Part of a small language model's weights: vocabulary 1024, 3.45M parameters.
Each number is 500 + 40 x the weight over its row's rms, rounded and kept within 0 to 999. Layers, rows and columns count from 0. Numbers have three digits each. The size before them is the row's rms in percent of the matrix's.

# down: layer 2 MLP down (transposed), 640x160, rms 0.0979, rows 297-310, columns 0-159
# gate: layer 2 MLP gate, 640x160, rms 0.111, rows 298-310, columns 0-159
# up: layer 2 MLP up, 640x160, rms 0.108, rows 298-310, columns 0-159
down297 101:479415529461488514482505475506567476532504491485524409477550531525526543495539437455497504458470539449487487462518486501495516452426562525545536492465414549455514564525516464463492501452582486446480502461500542478583410501501543420539485460509521494429517573493442486594533499501465461471501395486527558508466533494466469527502540576481552538472488479523538547490554530487520440480489499505531516531449515507485469463519577486452473498524410510498578494396544440494530488509508458
gate298 104:494530525406562513513465478493443530508529578498528482538412479486465509339549527506611500495452507496495493526406558476438529484480486490481560497512476530477465505418470483523477542492497500577566420467470493497509474454504449516477417499522481454526499487489499488530551544453510573550514499575459521544485486450492474507446464474571428510542449500561516461512528576520475530509457507507523561454528492543466486508527507478432499490513514533460542474521505548586513515501489462
up298 094:462525500495583464442513430512390492488472499492503460492519510518501515378500523545483455487531527460496493537487505460541518552486504498425453460554509501466507464466492405502531511444534516547504469466492488465425523538492475479425524480488487486522494492554500457505486493504556504542422536484540465571489594456542543478535514525523455508497465568598534481551517483503476563402502506561473450482512532566500541555481542501562483423479410535430473443497490536577498511497470528
down298 097:472484501613455466531455508543501535472510547470502562497477524388465531525462547420509488478509494547491468465524477443490526449540500493558527525444463550496497552481506541514486530460485550495558478489537555453481508469439489463497454477523480441414558577478425499494464506468479559465545445464532542497485471510462440482521420514481504488487465483482515518523515493531463494524467481497460510438500455442484492548563434511494500548618567482567566492493522459468607536513560433
gate299 102:521467483457447482491517483494545499577512560530505551517436440572503563431534468458498525574519507437510532514433541549555528490487586466442532530430540499467551513521447600546472487473521456484461508505526447504517426570537517487544558526499509426506498534493529598470494501541506511435442549507507552459453503526448420469552552480537482505588538548429465554541490525461457511469481461516484453532503470507501493527438484454500480513492437551477512481468482512494436482565526502
up299 101:466460471544513502502522515528470498420415479552489486502521499473547460517456539463505537508496482491415514527508530438605478506471424463514461448502468546535529430465503543463457497536516475471492464439488508492481524548607531507438479537536474461491508418495519419571448508477444535538454460491497526546512489552500484549450485444555565498470504444510512509441515527582517531467520478461495483552478488468502574457523501474573512608519567434470470563547527423537542485523482511
down299 098:498559434526507554465482503451487554478492475502572461516576489584505535553482434538517523471498450477497550569519522501494490534460530521528512555491549542529529455452487517544495465463481498464510521463537508487510431538539498510532514524490519395481554377502472540528487523429500490493457531497497509501571501489455477527496542513529525455448493488523495542497523500455445520465519483361475514490437431464507451530588522537473492513539398430494453489496498445549393532503466442
gate300 099:470486514463492545507492469486486497564589496524536513494508542525505409507596484470404502510489480504535434550509506428543490501569480422463466509485459531514499494484522530474470545459562404474481592498445495539502457472522510505555473457586585488514452531439491539405548542503580521531498512520508532455466473568522450536463562459490499431474459518505438500515521515496444540518490561542464488472470425480497517530492409499507465589500467484479536497494537491532547537500451538
up300 104:496481458492462491378496506439429499443484496558505538524508518450520481581441505462515479511585516535501483528550597481450546583465524593448497533532491484539493553488499488456443472473421459522519450517501453451493526540449536534522514563469453522496512511474482527529489558533565500453541462423496491535493555401467432522508472527439470525445448452482477528517539493505522515501493523446451556548487534526492492569507520488499572439447531501545544434507490443536529479500449522
down300 109:439502492480518536468442522501426450456576447559553478452494440505511529545456468510567472538470571532550462602516529484474527510562489432430564509492513494506468530475468545519472469502498481525475507544467426443533472466491515525492517524505514548437524416497545516425542545515525496457471430494434524523515506500432487528532519518501495505520423459546487464527516510544461534528551568469457496552458537594425531546493454457501564443497516534491563522541480532578549487431481525
gate301 095:505479527514514473448544556457535519507498524468471517451448486566585498507556448470487454542504473563409585544506513494490543561513532541586429527453417541483471499525576508494464506458531538517496526548575516542537546555513530443572483496494543482518615534476542511516445492482480508540500485477501461483523482595571517492531507542498489515448442539519436547485554525486523505480535470552516495475496423458504450473414450464513488546421504508478500451496555533463539532448531482
up301 105:529543516481534471446478490491472513497450531500439477525552492472542557471454473517551551498491493488532439551509521510506544392532479498484529477468494410407602468429520576544500500459397489486502484479424509451512474463526482590498482407487489471510406471466481489491503519522507442492467476538484478515422479445519482491415471474505493557514536506518515484460443501506433481567535490514479549547529528533483477463490562553422482457575472473586491571538471526518483511519521506
down301 097:451552487476550477515459531562496526467467447511516483427476528535527551482445452501493504515437525527504467555534506450618557481526437511520485452534468504482457464495610524581465469514501529483455514526545559508489549429504532505528544438452504484555441483500560474517502515458510490536459565534513508468472399482438515565551537523528494528515478475493438531470454560478483460556574476550454532504512495515531433530525509483433487503532466467485511465426434609524477506446479539
gate302 102:482504513446533454522595513507502488437539538530483507538474537497516451486482454469399467482570550588499517485500548537574480548444564483535524516484472425533457435507542517498531497491541520491481484470540523465433595494559465470465423452523549557562470534552573513453557611488494466531455557513443490446500507498505495526518467488518426509439537443553478518486566490522423562453496458487530464487517457479515544480541524506494462520525477430475500526446498499488483555451527522
up302 095:490533467518486542454485510478528470481455507536528526544531527452486471465450504537482504497537442530463472548511491536551503565524505536527507467534486478459487522499471528522453479483556393428504516529518507552492430521494549475471429576447468511458512527454491495420556500525580413628502466444537527486563479549462560518528528509513396501518460506496641507430474502594507513525535503540485515543484574441467499422510460504519495526487515527447558492535494541522474504500507499
down302 099:517494484578550515461480506461407450529498505442449537532516562543500502535484474515461494494458524581535559509491461546582442499461508472524491500407459445522489461485464597517513538526469471503467486437522520501562514479513515532459507493544508517514472493446445635532535517518445432505519447481488450475492574503519512493523543594506487484505569493502453513429505499522491502516511495551555544512461436567551524493512506411525410422548456507482491449456522433508468462477504529
gate303 100:517547519416572564425466440462488484510525512485447512504497432557556537508472413491523440476486587504456481488575537474495513523428525567459459441565463494526472498435588538551589458522452473507463549479515500534522458502556450440513496503496503452507529476485486485480453527495493453545556506589487533446463525480520496454542520501611460503487550497447470527480503527494539493480467540526466469525471469543432524538541485430477507476472501459486525404489506479530549455559504526
up303 101:500563452480544491437435542543467477456431491443513458523479413597505528516461482482502477476555546426500443477536504507443540545516454523539521414550455560480592523472563560524531536452486432515540537470433512506459571455487512530512502444514510513530480524409444468496488511420569498555486508524466458435511520509523497504462478497492417451473452492529438548512449465492469511394490557481508448487485505472519526532511460497523445534480520505484456574465500468525529472530521516
down303 101:531453529547512527518554508539551539436491457478542517488421547527499481516462458501508539564471497506559517538538498446466557466565480530476544547426377522492492487397497494472489541539457490442524470451509498526431503467505560518556517494508546577541404470542548480477512455512536498495563461503507492542451444497485504431489496532463501485492347489435480541423488499496492540566483492528470524476525500525487542497516479493484587520498512579456498486489430487475494453547507460
gate304 096:521503531548531556487411564488403482530499474452449430515584455523463540452522556461491530474533501582516502505456458510450498552529466490468575590581523496493528498494499508461498471540551478453501544494495487431558477534471461372541555446476445445522575501429481477486482479488498523571472540530507533536496462503541527541517465505492498521452426551481527477526488553521465513498489535507518502526461540515462534498481537491535481445450524562596522484435479494566572505498481473
up304 096:467464590499504597506421511497509484510549458509564466504536525469453488478522489504511454551499523614498588535507530589483482453485505461516501500482568494523471516497567584420501512499495476479485494461508434412485501500517503482529568544492486470454575558447430484527510500490497446467479514515414568563485445528482542521517484542487412496536486455534444511484527465478526454485552524517451468494502529505489497534496462501475539506464507537574468424540458558562549538486590467
down304 095:515476491426487468461532507521516466528436538469449536462459496530477506531473525504491426426504417515520579503471530503423448466484443463537522460572375486521537520558505515512463473589479522471453475547520517576537554494518449536486452477480457548499559526568486601546446481534564573516543514508534466480500544475552457440524513470438498483501550515554483545472476542503507513448488516498543438496516512472482504494529548415486486540489520427465445527499534468499540492525428558
gate305 105:476490526467525507546463496470569518488555497575500539436504532588523538486513468496568575513485421456568503472489583468497594516500524500570487534528507494507510478494535569464530537521464436455485494576433512472510518466546503500543427527495491442473520474429484500503570540463569522559477456589436488485531537547520476598450524550452480517482432476480491504486463477463492444530495543541416461525492523516480454521488494494529600523491419499501512542526473548542472488555460493
up305 095:536563483440503473450499494515525424543449458540483499514547547515525508522500470580431506489445493452519522467588552505499516463498549524476507455602515480532416468442495510482488530502537512486496517500536428528454478434503452441454473568552545531526519521394491492526419513458489541530469492538493476447557524555481554486411485535485452497526526467511527450479541439500520481495485488485478506438414530471540478481503403532527608526505499531522536469583544451469489524484487554
down305 104:435538456590456543523504514504467499501555459540492421459510451483465477440499448466537477539494473517457458508441493496500494474468398495497523445439550458553494473465542437515479516419543463495453429492483581553529488505496486456462554570478498525545474442494510441481450552464492519496482431500447469549433497488536549519506521581467524470516445566537500520479442415434502440477461544458454496486457437518447574502534567492507484487469577516537448521534537521501479513502504452
gate306 095:571433460535485473504462525502454507486481542495514477478437468521451532465528496462534514563468494479546531585472539546480510526440521433490480570497462511529489486521440450563601494505442445498497422443482519522463513493515434425505514415487512534453380509572555521556544502524532530516494473482500530550489501487426452545540395555443511517448473470478491470579445432540489479458457537513486507499496538444483549527490518506415527501493490521490433475532499463526539514450527512
up306 100:515471567491472554548517537474481547554536443476513515543501420463406444559404470549518517562578526547538562527507506412524530450550465511460530550499446555497539486462463493430513485466493516490526480500474425468510449540517548495502475507483457550548541552526541549481459550544442469493545425462505495484523472477531510528492511455508396581476533531527488437496504546494496549525499533575525524483547517535518502536508497495498479471549487534566520446479527427557466558536516574
down306 104:434479539479462472527499486536504506552389492491513487542514533517538543504493515461507539527431516466513469515415529595481501381473531514513496471491502502528473505472516427496508493546483477511484539451418475457550518501568500458510566435481570527491388562485525486497529491434520559505462495523439545576414434496521470463497495500546520454470489480451527476544473522547525508488424515477433481543436534471528534572587480526503542499451515547546546490498481529532507482445541441
gate307 103:480518517575463455512452461496465504488442573542591552414450480462433541551550500509504478528413580504509498529476518566487463583483451490482496500504483493420489562530544446489526574510525489435423556536420492504490512467493443406537533490486417484473552506538508513561504545475514499548481489517493488493554467495515543459457529522530499500514510480474524491532466517600426414535480512558517592528504562470494532507525468490522468509557513523445542519557532498504511458543498490
up307 092:448501518559491472508383461542489487453495548535541517429445522493510503595490457520499465534487546533528530545485521597547509549466541501562452440517442466492476552571453462540545544501471469477463528460479441506502436407512494433470524520499467538553595456503480470560523536523505515543468464507521460497528550540487440455526469511570508480499490499476488445511392474552515495516478549503456517467435529465531546443491450558525503485469461514544529457520457533526479442561518449
down307 084:509450477477537518464508517440442522501510493509565477478508450397444436491500481431482509463455426469513446494513512482510435557530566405464424477498523471503474479511467510518549510527477490448445511461526528482457519538462531535540492565500472476504527529397521451505522564462547430484567482468524433539548493459529429534496482492485498582560515487493520480563554513518480492484517452489509487480533490474507496504490521538522491469538560511448569539489553577501530333470509541
gate308 094:489463475497434567531566505505447444544551503528454495488483495476493509543528487442515509590545502579516552511491512505522566543462478567453444513473429549523489480442475482451490459496542518554505449508569536522450527526465522508571520487520499482533458549440522521454433487440509483583509537528533540491501491464494526550493504437431555515528536441410485553574492533463540496418441509475512551478506501432489505520427455464449478475487420481498459532489522483592477506520562575
up308 102:539558471498530461491596517516478531500524552520552529398477544494517457540370503560358581434505509464468497503521561475488494465515460510498523508559523545490466508499495487528531471409509498492552574477511404520539480516558486533469476570483489516484464475541570567540510514488559516459480505502453546535536495446471480448448497485543496495525470462532531516489532492499429493593520494513549538523531525529506539512552554460519432521485455530476492547419515475529467523528520484
down308 105:460462429547472442475541513496491458482544520504497515460528540529509467598421501481542526572527546510451497450537491524458574504442454520484500521545511561563535488454458496502509518496434510506525500557493521494455566537558475462478453452478580544555565566527585561471520479455516510524524506438466495481517437474482538544486476438497500545457470512531497482547494568583459491450493530525554569502513465475531497416446519415577469523458518487591453512507456481493487536499510559
gate309 103:467561478584517535439552489483518531429467506470590465576469491516457468572517537446432482491564523510432507527508477480496518493548450496534507564514518484486457545544524426499453520440448480555491521530590447510429491441496493505542531472468488512443531422487499536427446496528491466583457495515558522509574498482457484549555513512520463533535464526548507499398434434549541433508534481498547520495474477488473452446524492522527462494439545528525542475526509496469562542444480494
up309 100:487501530491548466533524558453476522498500571441564500532547515509519419530505466508501449504563456462468444536549398482535481450574423470511484554513510606511476545550517513535438531466503464452513502508565448398461496528446442520555479477492460506520494460465435567486486449498522477461467566546551527552551591495447459500478510509530478455553463540441478541499421489505515481507558498507519497460478487569468454469447455568527460525459522511544529501526566532478521498484485511
down309 094:497493484469545463484440509477451490442596455549509615464595558452480461419485525503442502485435444491469509470493461578462551449479433483499471480571490517507449512507457493437562489481497548559482535545440571436527503548568461502525436560485474467502478519540486452494485519519522479453498492572447500508444548485465437506471448466424548507487521558499521470509516531497480470547464509499503468485501556452534481444429515496469474499489508479436528495561542428502487537452442474
gate310 109:495509492379455590499463451528484550509571466453445551546495507467526526497514544457508560541540477516495449488513568531500544552452451499534549495493445583484494524536523522548518501447433475538452533556457489526478408519557584536554554524486543469463458500505502547553530415509480476477527458549509525480463502479432508502470550416446458434523501559441525474530447483532448502519491485478533549464546473534509505506480523440518447487554513493475489567471476500476411536454472481
up310 097:491509524473509501473511483440511432500546563556576538419413541440503509559504524509498435489527421497463487475590506464445388502511570469526487469479496461478446486556490494539483516497503436373514485485498460486502502542481529503416477502522533485496515445546494472490476506438470539553514525511541603568471502435418544455477556458556439459536544488426494488536489557516485473487497516453437511499459453502492481518520452488569504514515504523511572501531462513522490537527488438
down310 102:495462539420482480471582528462498535516452528519556489521455554517597520475499511503523493538434567522462575478537469516432539493519453520463474442425473504515422494486544553560515503470479512539547511512541505545472557478582492510519514529501442536518466502504451589528512448425483556526501473480447533518464520480450520501528533470496495507497514469495467480501526503525445640469493479469440563471527553526494430466505483575440542461465503575488536514458445498553517406459477474